python train.py --positions="rope" --rope_fraction=1.0 --qk_norm=false --init_std_down=0.0 --schedule="wsd" --decay_fraction=0.823
Each number is 128 + 24 x the weight over its row's rms, rounded and kept within 0 to 255. Layers, rows and columns count from 0. The size above them is the row's rms in percent of the matrix's.

# layer 3 attention value, 32x128, rms 0.0339, rows 0-31, columns 0-127
size [113 111  95 102  92 100  93  99 103  95  92  94  99 104 102 104 110 115 105 104  85  99 111 103  90 101 100  99  92  87  97  95]
[[176 125 104  94 132 100 144 156 169 152 132 111 151  77 133 136 157 121 184 127 111 111 122 168 137 124 124 125 111 136 202 139 133 121 143 130 128 130 130 103 131 135  93 163 147 119 179 143  96  72 144 160 109 130 123 134 136  86 110 105 100 142 162 137  93 107 144 106 112 120 160 144 122  54 165 150 132 148 154 144 136 134 133 186 103 104 130 114 116 136 149 131 102 160 127 149 165  90  91 141 157 158 145 147 134 129 130 110  89  99 123 140 114 104 138 127 125 141 134 139 134 128 120 151 128 126 108 118]
 [ 98 127 131 155 109 117 140  90 148 129 141 171 100 118 149 156 113 148 145 140 148 159 162 143 133 109 134 163 167 115 122 149 155 171 118  83 127 121 148 143 116 161 125 108 135 139 126 119 138 138 103 138 131 123  99 167 179 134  90 119 140 126 152 130 130 169 114  84  88 122 115 105 100 156 168 135 107 124  86 145 136 122 153 192 136 102 157 128 125 101 159 122  85 126 121 114  97 105 108 111 117 133 102 127  62 127 101 172 155 161 117 138 153  69 146 149 144 136 120 123 115 152 123 121 159 101 147 135]
 [113 149  89 133 141 132 128 107 129 136 141 105 141 140 164 195 136 147  86 127 121 140 126 122  91  67 125 135 144 153 128 129 146 163 136 127 125 141 161 212  99 104 116 129 126 144 119 127 125  99 127  53 141  70 130  97 138 122 145 125 108 137 101 118 133 112 126 134 170 113 128  85 146 107 147 104  93 143 100 172  93 157 104 125 125  78 143 145 152 133 127 115 135 106 147 172 123 134  89 137 152 131 111 102 154 121 121 142 158 144 119 144 147  97 127 140 103 150 135 133 131 122 158 113 130 115  82 141]
 [121 129 137 102 153 120 117 153 173 169 136  94  94 102 125 132 125 120 102 117 132 131 125 151 134 141  84 176 124 130 171 136 110 199 115 144 160 135 121 160 146 166 130 127 117 115 111 126 134 136  84 133  96 104 116 136 122  95 130 104 189 148 144 137 136 178  99  78 126 174 155 114 127 136 101 148 137 145  98 133 134 126 111 136  98 140 132 132 111 146  54  96 146 135 110 159 126 136 131 115  69 114 140 138 134 104 117 123 111 138 152  87 132 113 118 104 119 157  70 131 137 167 130 133 125 126 150 123]
 [120 127 116  89  85 122 117 142 129 123 108 155 133 140 119 164 135 132 102 154  92 125 143 109 137 163 126  86 175 105  55 106 133 136 108 196 156 163 118 162 150 105 122 143 123 171 142 142  98 135 141 164 149 147 145 112 110 131 116 140 138 118  95 130 133 166  90  85 135 148 126 118 119 153 139 139 109 120 152 128 156 138  71  68 126 139 116 135 135 165  71 133 117 149 114 138 131 144 161 142 151 133 140 178 133 132 148 142 152 131 122 143 130 146 134 110 122 153 148 103 115 142 126 119 104  83  87 111]
 [142 111 148 164  99 152 116 185 147 131 124 125 120  64 133 128 107 140 139 123 137  92  98  61 166 176 108  99  97 174  98 138 126 151 140 154 148 119 109 171 137 104 126 133 111 132 171  96 130 146 163 119 130 105 192 119 105 131 147 124 119 121 156 148 146 147 117 104 109 153 138 126 101 128 114 181 141 121 163 159 119 139 143 188 156 151 142 116 102 149  96 120 116 131 122  91 104 123 128 123 120 117 152 186 138 116 125 121 134 126 121 147  79 134 105 123 118 150 128 116 140 125 100 137 104 130 121 116]
 [162  93 109 140 122 147 108 102 132 131  96 116 119 140 115 133 142 129 124 180 113 143 127 112  95 161  73 134 142 150  80 147 126 117 124 104 165 125 123 135 124 127 133 141 110 156 116 112 129  98 174 120 134 132 116 124  83 116  97 160 134  99 153 180  83 116 137 167 130  84  77 103 153  93 104 129 145 117 118 134 124 151 104 127  87 107  94  99 126 203 143 104 121 140 114 114 113 130 207 158 153 106 145 136 133 139 134 113  94 126 146 138 140 110 124 131 129  82 139 117 128 105 130 129  93 145 130 142]
 [120 134 128 154 117 143 127 107 138 126 141 103 140  99 160 140 141 124 124 131 133 124 123 112 118 165 122 152 137 174 168 112  80 139 121 180  91 154 110 115  96 135 162 118 136 158 117 150  96 120 162  97 135  70 112 141 113 150  87 137 148 128 108  82 109 144 119 142 115 105 120 114  94 177 148 169 106 144 132 139 127  72 104  89 121 179 125  95 106 182 139 125 118 145 105 124 144 100 134 138 175 131 103 174  90 132 128 133 124 101 142 157 149 136 110 135 113 145 100  68 122 112 133 129 134 139  97 117]
 [174 122 133 160 131 149 129  98 153 132 129 165  92 118 118 125 130 135  87 119 159 136 112 126 139 140 101 164 158 140 165 117 145  98 145 131  95 130  86 118 139 105 123 154 165 149 167  98  99 128 132 156 113 144 126 169 130 127  93 108 119 145 108 110  98 127 110 143 107 130 128 142 121 176 169 162  85  96 118 103 148 125 127 214 144  89 141 132  90 130 126 124  62 151 113 118 121 131 153 142  97 135 126 141  77 139 152 135 166 126 118 132 129 119 166 128 119 119 108 179 123 128  95 149 129 128 112 109]
 [136 110 134 122  94 139  98 115 132 140  97 115  88 118 130 150 112 143 104 137 103 118 109 103 161 142 134 118  92 164 176 136 127 155  89 139 117  96 101 108 140 168 167  62 169 107 177 110 129 123 120 140 118 135 124 171  70 133 142 133  90 114 157 134 138 119 107 131 152 127 131 138 133 125 126 115 141 107 127 147 147  95 145 132 115 181 185 117 130 136 106 131 123 113 148  88 125 190 129 152 148 117 129 100 137 115 160  89 144  95 103 122  68 130 172 149 113 128 104 146 128 119 138 117 150 111 105 115]
 [159 154 121 120 101 106 147 218 117 110 144 129 102 110 115 140 123 134 102 114 127  63 117 110 153 107 132 123 105 155 119 154 150 135 133 101 155  87 131 153 143 143 145 129 177  77 136 129 100 121 142 138 110 165 134 144 111 128 111 111  87 170 156 130 129 142 123 112 136 133 135 148 140  87 149 138 130 139 103 161 140 157 123 130 126  88 125 148 119 111 111 123  84 119 119 126 111 109  89 153 129  98 142 155 187 116 125 161 181 117 112  97  98 183 151 139 153  92 113 145 127 153 135 130 122 137 116 106]
 [140 106 138 100 145 121 138 155 133 117 100 135 126 155 104 171 148 118 132 111 112 120 106 129 129 161 140 159 129 145 105 126 182 131 144 110 150 113 137 138 114  88 131 113 183 103 157 131 141 142 118 178  99 127 142 137 129  82 102 113  97 127 158 139 154 131 112 179 129 128 135 137 167 105 113  69  94 137 130 136 152 144 144 186  95 128 157 141 126 137  62 129 106 123 148  98 120 128 159 139 138 102 151 126  90 196 127 130 135 142  86  99 124 122 153 139 127 113 121 191 103 122 121 155 136 114 134 105]
 [130 126 118 153 159 144 111 108 125 153  92 163 118 114 107 140 118 116 191 115 180 125 152 130  94 127 131 120 131 123 107 158 122  96 141  62 110 120 170 121 104 133 116  96 134  89 168 149 115 110 108  90 119 101 100 151 123 119  96 162 139 110 119 107  97 115 162  87 129  96 129 124 112  80 114 149 162 135 105 107 118 159 171  79 125 147 131 151 130 174 170 135 120 145 130  98 133 133 166 109 146 130 144  65 130 131 100 149 125 144 121 148 148 126 101 153 132 130 141 143 140 129 158 133 146 174 134 124]
 [122 108 120 138  81 131 108 174 142 151  97 145 119 166 115 125 181 152 167  84  87 105  86 107 139  91 151 115 133 118 113 123 160 145  88  87 161 128 150 126 118 147 111 173 167 135 142 135  89  94 118 134 141 157 123 125 113  95 126  99 140 133 122  83 124 141 154 110 123 147 100 127 106 123  95 122 161 125 111 112 132 156 116 144 137  85 125 105 131 143 178 110 172  96 130 119 130 125 133 147 120 119 120 174 155 145 164 142  72 128 103 135 160 142 153 121 146 153 165  98 135 159 140 141 110 114 103 119]
 [156 142 136 120 119 136 123 121 167 105 126 112  91 106 161 135 114 159 106 115 121 102 109 118 156 125 156 131  90 139 141 133 122 121  91 116 138  96 131  98 133 149 112 138 115 147 125 129 128 135 144  72 141 122  86 169 158 140 153 116 132 117  94 154 162 164 138  93 119 152 151 169 118 136 141 104  94 120 149 139 100  82 118 169 121  92 126 126 121  59 128 153  93 155 105  82 138 129 104 126 113 129 146 106 162 117 141 141 169 122 148  71 111 160 111 149 153 121 106 124 104 194 105 135 129  87 126 114]
 [ 86 152 116 182 113 130 132 190 117 123 160 146 120 145 152 156 136 124 145 129 159 135 108 133 129 148 112 144 100 133 106 134 130 186 132 114 139  91 122 111 128 134  89 155 102 134 123 123 110 125 161 130 128 148 163 105 152 121 157  94 145 159 150  83  62 121 129 124 126  99 146 123 119 140 119 185 140 143  89  87 112 102 114 100 163 135 100 109 123 131 154 119  87 193 119 110  91  88 126 116 103 123 134 160 153 151 163 133  98 127 143 121 139 109 104 135 118 131 101 141 148 125 143 113 134 133 148 179]
 [125 128 118 144 168 114  93 179 115 179 138 133 137 101 148 120  98 107 115 123 176 138 119 130 157 101 154 100 106 110 156 146  99 118 145 111 107 121 112 132 142 160 141 160  89  90 129  86 150 172 138 131 121 162 123 148 119 162 158 126 115 167 178 159 134 114 138 116 123 167 151 104 146 124 115 110 123 129 153 125 130 120 136 108  98 157 148 105 153  93 129 103 150 124 111  68 142 137  90 117 100 106 149 115 168 108  92 111 207  97 152  97 115 120 134 131 141 121 106 113 122 114 153 122 138 127 141 150]
 [150 162 144  74 136 118 128 111 145 139 166 107 149  84 121  95 132 138 129 125 111  81 135 156 123 119 103 134 126 131 115 116 131  98 138 144  58 123 178 139 121  63 102 149 120 145 151 132 134 155 132 115 101  87 129 119 121 123 169 113 109 158 107 109 138 152 142  98 111 152 117 142 151 135 160 143 100 132 120 130 168  96 118 136 171 128 115 114 139 110  90 162 128  91 112 153 144 122 123 133 114 147 127  70 120 122 109 147 148 162 154  97 133 126  80 150 154 119 149  89 122 149  93 137 136  94 170  93]
 [125 148 120 136 133 119 140 121 126 102 123 162 156 124 138 104 129 113 119 125 109 101 176 160 153 113 119  56 148 129 118 127 142  96 109 134 109 162 119 102 109  77 106 113 134 121 141 166 125 130 126 168 109 142 129 131 174 111 132 155 141 114 131 166 113 166 151 129 101 144 143 116 155 134 105 176  56 140 116  93 141 145 117 162 132 151 155 123 136 151 118 119 206 142 129 157 148 144 180 135 117 123 126  79 137  74  97 149 155 109 122 107 137  96  96 115 139 156 126 127 150 134 160 125 129 138 117 127]
 [ 72 128 138 116 104 156 157 106 128 101 145  94  98 124 118 119 150 140  98 143  97 145 132 152 123  96 153 154 156 125 155 138 163 117 122 125 136 153 114  93  98 102 166  76  90 107 116 148 138 133 112 143 158  92 127  99 170 115 123 129 163 145 122 117 160 131 137 158 106 148 100 129 141 138 137 153 135 129 125 152 127  97 116 173 158 130 107 114  94 135 103 162 149 193 136 145 126 131  93 122 142 133  52  92 109 113 109 134 165 167 154 137 139 152 102 136 127 138 112 109 125 167 103  87 141 143 125 107]
 [139 102 115 169 140  96 124  88  86 138 109 135 137 149 108 122 114  58 166 119 119 147 201 146 206 121 116 107 117 116 165 124 155 134 147 155 195 114 128 143 136 127  89 138  98 123 152 132 115 130 154 164 105 144 170 149 144 130 186 136 114 107 102 156 117 116 109 131 155 100 152 125 134 101 150 153 105 123 122 137 138 139 137 135 129 122 153 154 131 172 132 154 150 132 156 152 111 127  90 111 114 111 155 137 120 133  93 140 154  99 132 127 144 128 113 125 128 126  95 132 103 113 139  85 137 102 120 136]
 [121 108 149 143  79 132 129 143 110  90 103 117 142 139 159 143 162 159 134 121  98 133 113 127  99 123 111 132 136 133 154 121 157 159 171 120 123 114 135 142 109  69 134 110 150 112 129 143 122 131 168 118 158  54 181 135 121 117 128 118 133 136 178 118 119 119 116 154 135  93 117 130 131 134 111 183 185 136 117 120 114 129 112 129 138  61  98 111 104 106 170 120 107 138 131 139 128 125  93 112 157 112 101 145 113 183 137 120  59 155 124 158  82 137 150 115 127 159 134 112 130 144 138 141 133 118 113 134]
 [120 128 138 103 111 112 139 141  97 103 128 115 131 129 110 138 136 146 127 115 143 109 171 135 125 136 140 173 148 125 153 104 124 106 101 140  86 146  99 138 116  99 135  99  95 136  73  89 102 126 148 171 166 121 150 120 143 124 186 147  88 122 127 117 139 127 102 165 151 157 150 144 138 106 178 120 153 124 104 109 144 113 146  72 134  93 112 135 128 100  94 137  87 150 130 124 135 111 123 127 167 123 105 121 129  76  84 124 136 101 128 124  97 167 116 142 155 161 187 146 107 112 147 134 153 160  93 163]
 [157 151 122 109 117  94 109  76 113 104 149 162 150  84 136 139 124 135 145 116 113 126  90 109 146 126 123  51 110  92 153 131 121  80 141 114 113 134 129 185 118  97 134  97 132 106 161 104 111 156 145 132 132 139 100 119 127 138 144 147 107 145 121 125 125 131 128 113 120 156 151 141 127 111 143 144 130 123 143 163 131 145 130 112 135  54 110  98 154 139 150 131 182 118  96  91 103 166 165 154 177 139 162 121 127 116 133  98 166 107 100 148 103 143 114 122 138 140 176 134 118 136 157 138 131 102 108 164]
 [106 107 151 132 148 111 119 147  89 153 142 113 136 110 149 124 113 164 163 162 122 110 102 152 143 119  94 121 138  81 166 115 123 176 140 142  85 150 134 133 111 117 157 138 144  97 111 115 161 132  84 106 164 151 186 125 103 148 138  97 142 133 102 149  94 131 156  74 132 156 124  98 129 127 135 148 177 158 132 141 101 134 116 122 160 132 109  42 136 119 124 132 155 112 118 122  95 161 140 130 141 138 106 143 133  80 111 119 123 137 141 135 145 116  76 122 158 147 124 103 153 129 130  93 105 148 129 160]
 [115 147 135 116 139 140 130 131  58  93 150 165 154 146 195 112 138 138  90 112  95  99 130 136 133 134 158 155 107 171 131 112 148 109 127 181 106 151 100 146 136  89 109 120 134 144  99 156 156 153 134  98 132 115  47 123 117 118 119 116 154 113 131 133 164 127  81 151 144 129 144 134 121 140 119 122 156 110 120 138 124  73 135 131 143 102 113 173 123  92 123 129 152 132 138 104 129 142 132 135 111 133 110 158 137 158 128  97 113 113  83 123 124 100 151 151 155 128  98 130  87  87 125 151 139  95 152 117]
 [115 132 138 117 155  96 139 100 176 137 140 148 148 126 106 138 133 127 169 139 146 106 132 128 117  99 163 103  82 140 103  98 146  95 165 125 169 118 117  80 165 108  96 176 107 178 117 129 158 125 149 177 121 128 116 101 140 153 147 104  75 152  92 124 108  92 138 173 110 117 124 146 125 103 152 142 126 123  95 106 137 118 134 141 126 105 129 145 104 125 109 117  71 104 135 153 119  97 117 133 154 114 139 156 104  90 160 176  78 133 152 118 105 130 150 125 121 140 158 160 122 110 101 160 116 119 143 120]
 [ 84 127 128 172 124 141 128 107 146 172 145 112 130 182 145 168 128 118  89 141 179 119 160 135 136 139  99 135 167 151 101 139  99 140  87  95  92 146 104 131 179  99 148  83 145 115 138  93 100 137 140 111 125 128 139  90 149 145  96 137 112 119 135 117 113 174 110 153 116  92 138 128 145 154  98 139  89 150 127 159 147 121 157 196 129 150 168 120 151 119  73 116 114 142 129 121 122 136 141  90 111 110 120 105 132 104  89 146 138 118 133 153 137  86  89 134 135 119 141 125 137 110 111 139 148 128 107 135]
 [122 119 116 129 126 124 141 164 111  99 151 153 126 102 158  79  98 131 134 113 138 139 120 100 154 179 154 130 106 119 149 128 117 131  86 110 155 136 110 115 167 158 131 120  90 145  86 126 142 139 101 133 150 128 141 138  64 139 153 112 138 163 160  96 125  98 109 149 137 117 138 131  99 117 141 188 124 143 195  67 119  91 135 111 139 147 108 155 119  99 148 106 133 137 119 145 105 137 118 121 139 144 151 140 119 182 164 131 110 123 130 176  76 138 128 100  89 112 165 113 119 121 155 136 123 148  99 125]
 [147 130 118 119  85  93 135 128 157 165 128 100 138 133 127 134 144 113 105 141  83  92 155 183 138 124 164  69 110 120 115 140 147 139 154 146 147 112 147  90 104 102  94 141 109 138 115 179 141  81 141 150 114 143 156 115 145 105 141 176 139 103 133 116 141 139 149 128 111 125 119 180 155 105  92  93 111 112 138  81 149 149 129 154 144 139 119 109 131 122  68 147 120 147 130 138  83 125 150 121  98  98 117 133 119 157 112 134 136 163 114 103 167 161 114 118 158 136 130 176 130 117 106 140 115  88 153 128]
 [123 153 134 180 120 150 106  87 142 174  90  86 154 123 180 146 115 110 152 141 149  97 119 118 151 110 102 141 181 137 126 113  80 109 170 153 104 152 142 103  87  95 107 120 109 119 138 120 126  92 105 100 138 138 114 140 127  91 178 158 129 113 134 149 144 114 108 130 135 132 148 128 140  99 149  79  89 146 167 112 124 126 128 148 150 136 132 136 153 118 175 144 137 128 136  78 123 129  79 153 151 127 184 112 158 137  81 106 130 132 137 126 110 150 143 148 121 133 111 121 134 104 118 155 113 109 138  98]
 [139 138 116 180 156 125 141  99 160 118 171 149 130  93 112 107 123 166 127 128 164 121  83 118 131 110 128 134  98 146 144 136 166 117 134 103 180 113 163 133 112 156 126 107 110 131 145 114 167 190 117  98 121 107 166 182 124 108 121 122  94 147 104 123 110 108  72 150 119 107 141 118 132 163 144 111 125 131 138 102  93 119 132  83 127  80 137 123 118 137 109 110 100 125 124 138 114 135  90 130 111 134 120 132 121 148 130 134 103 155 138  74 112 106 126 120 111 100  48 126 120 141 144  91 155 158 135 129]]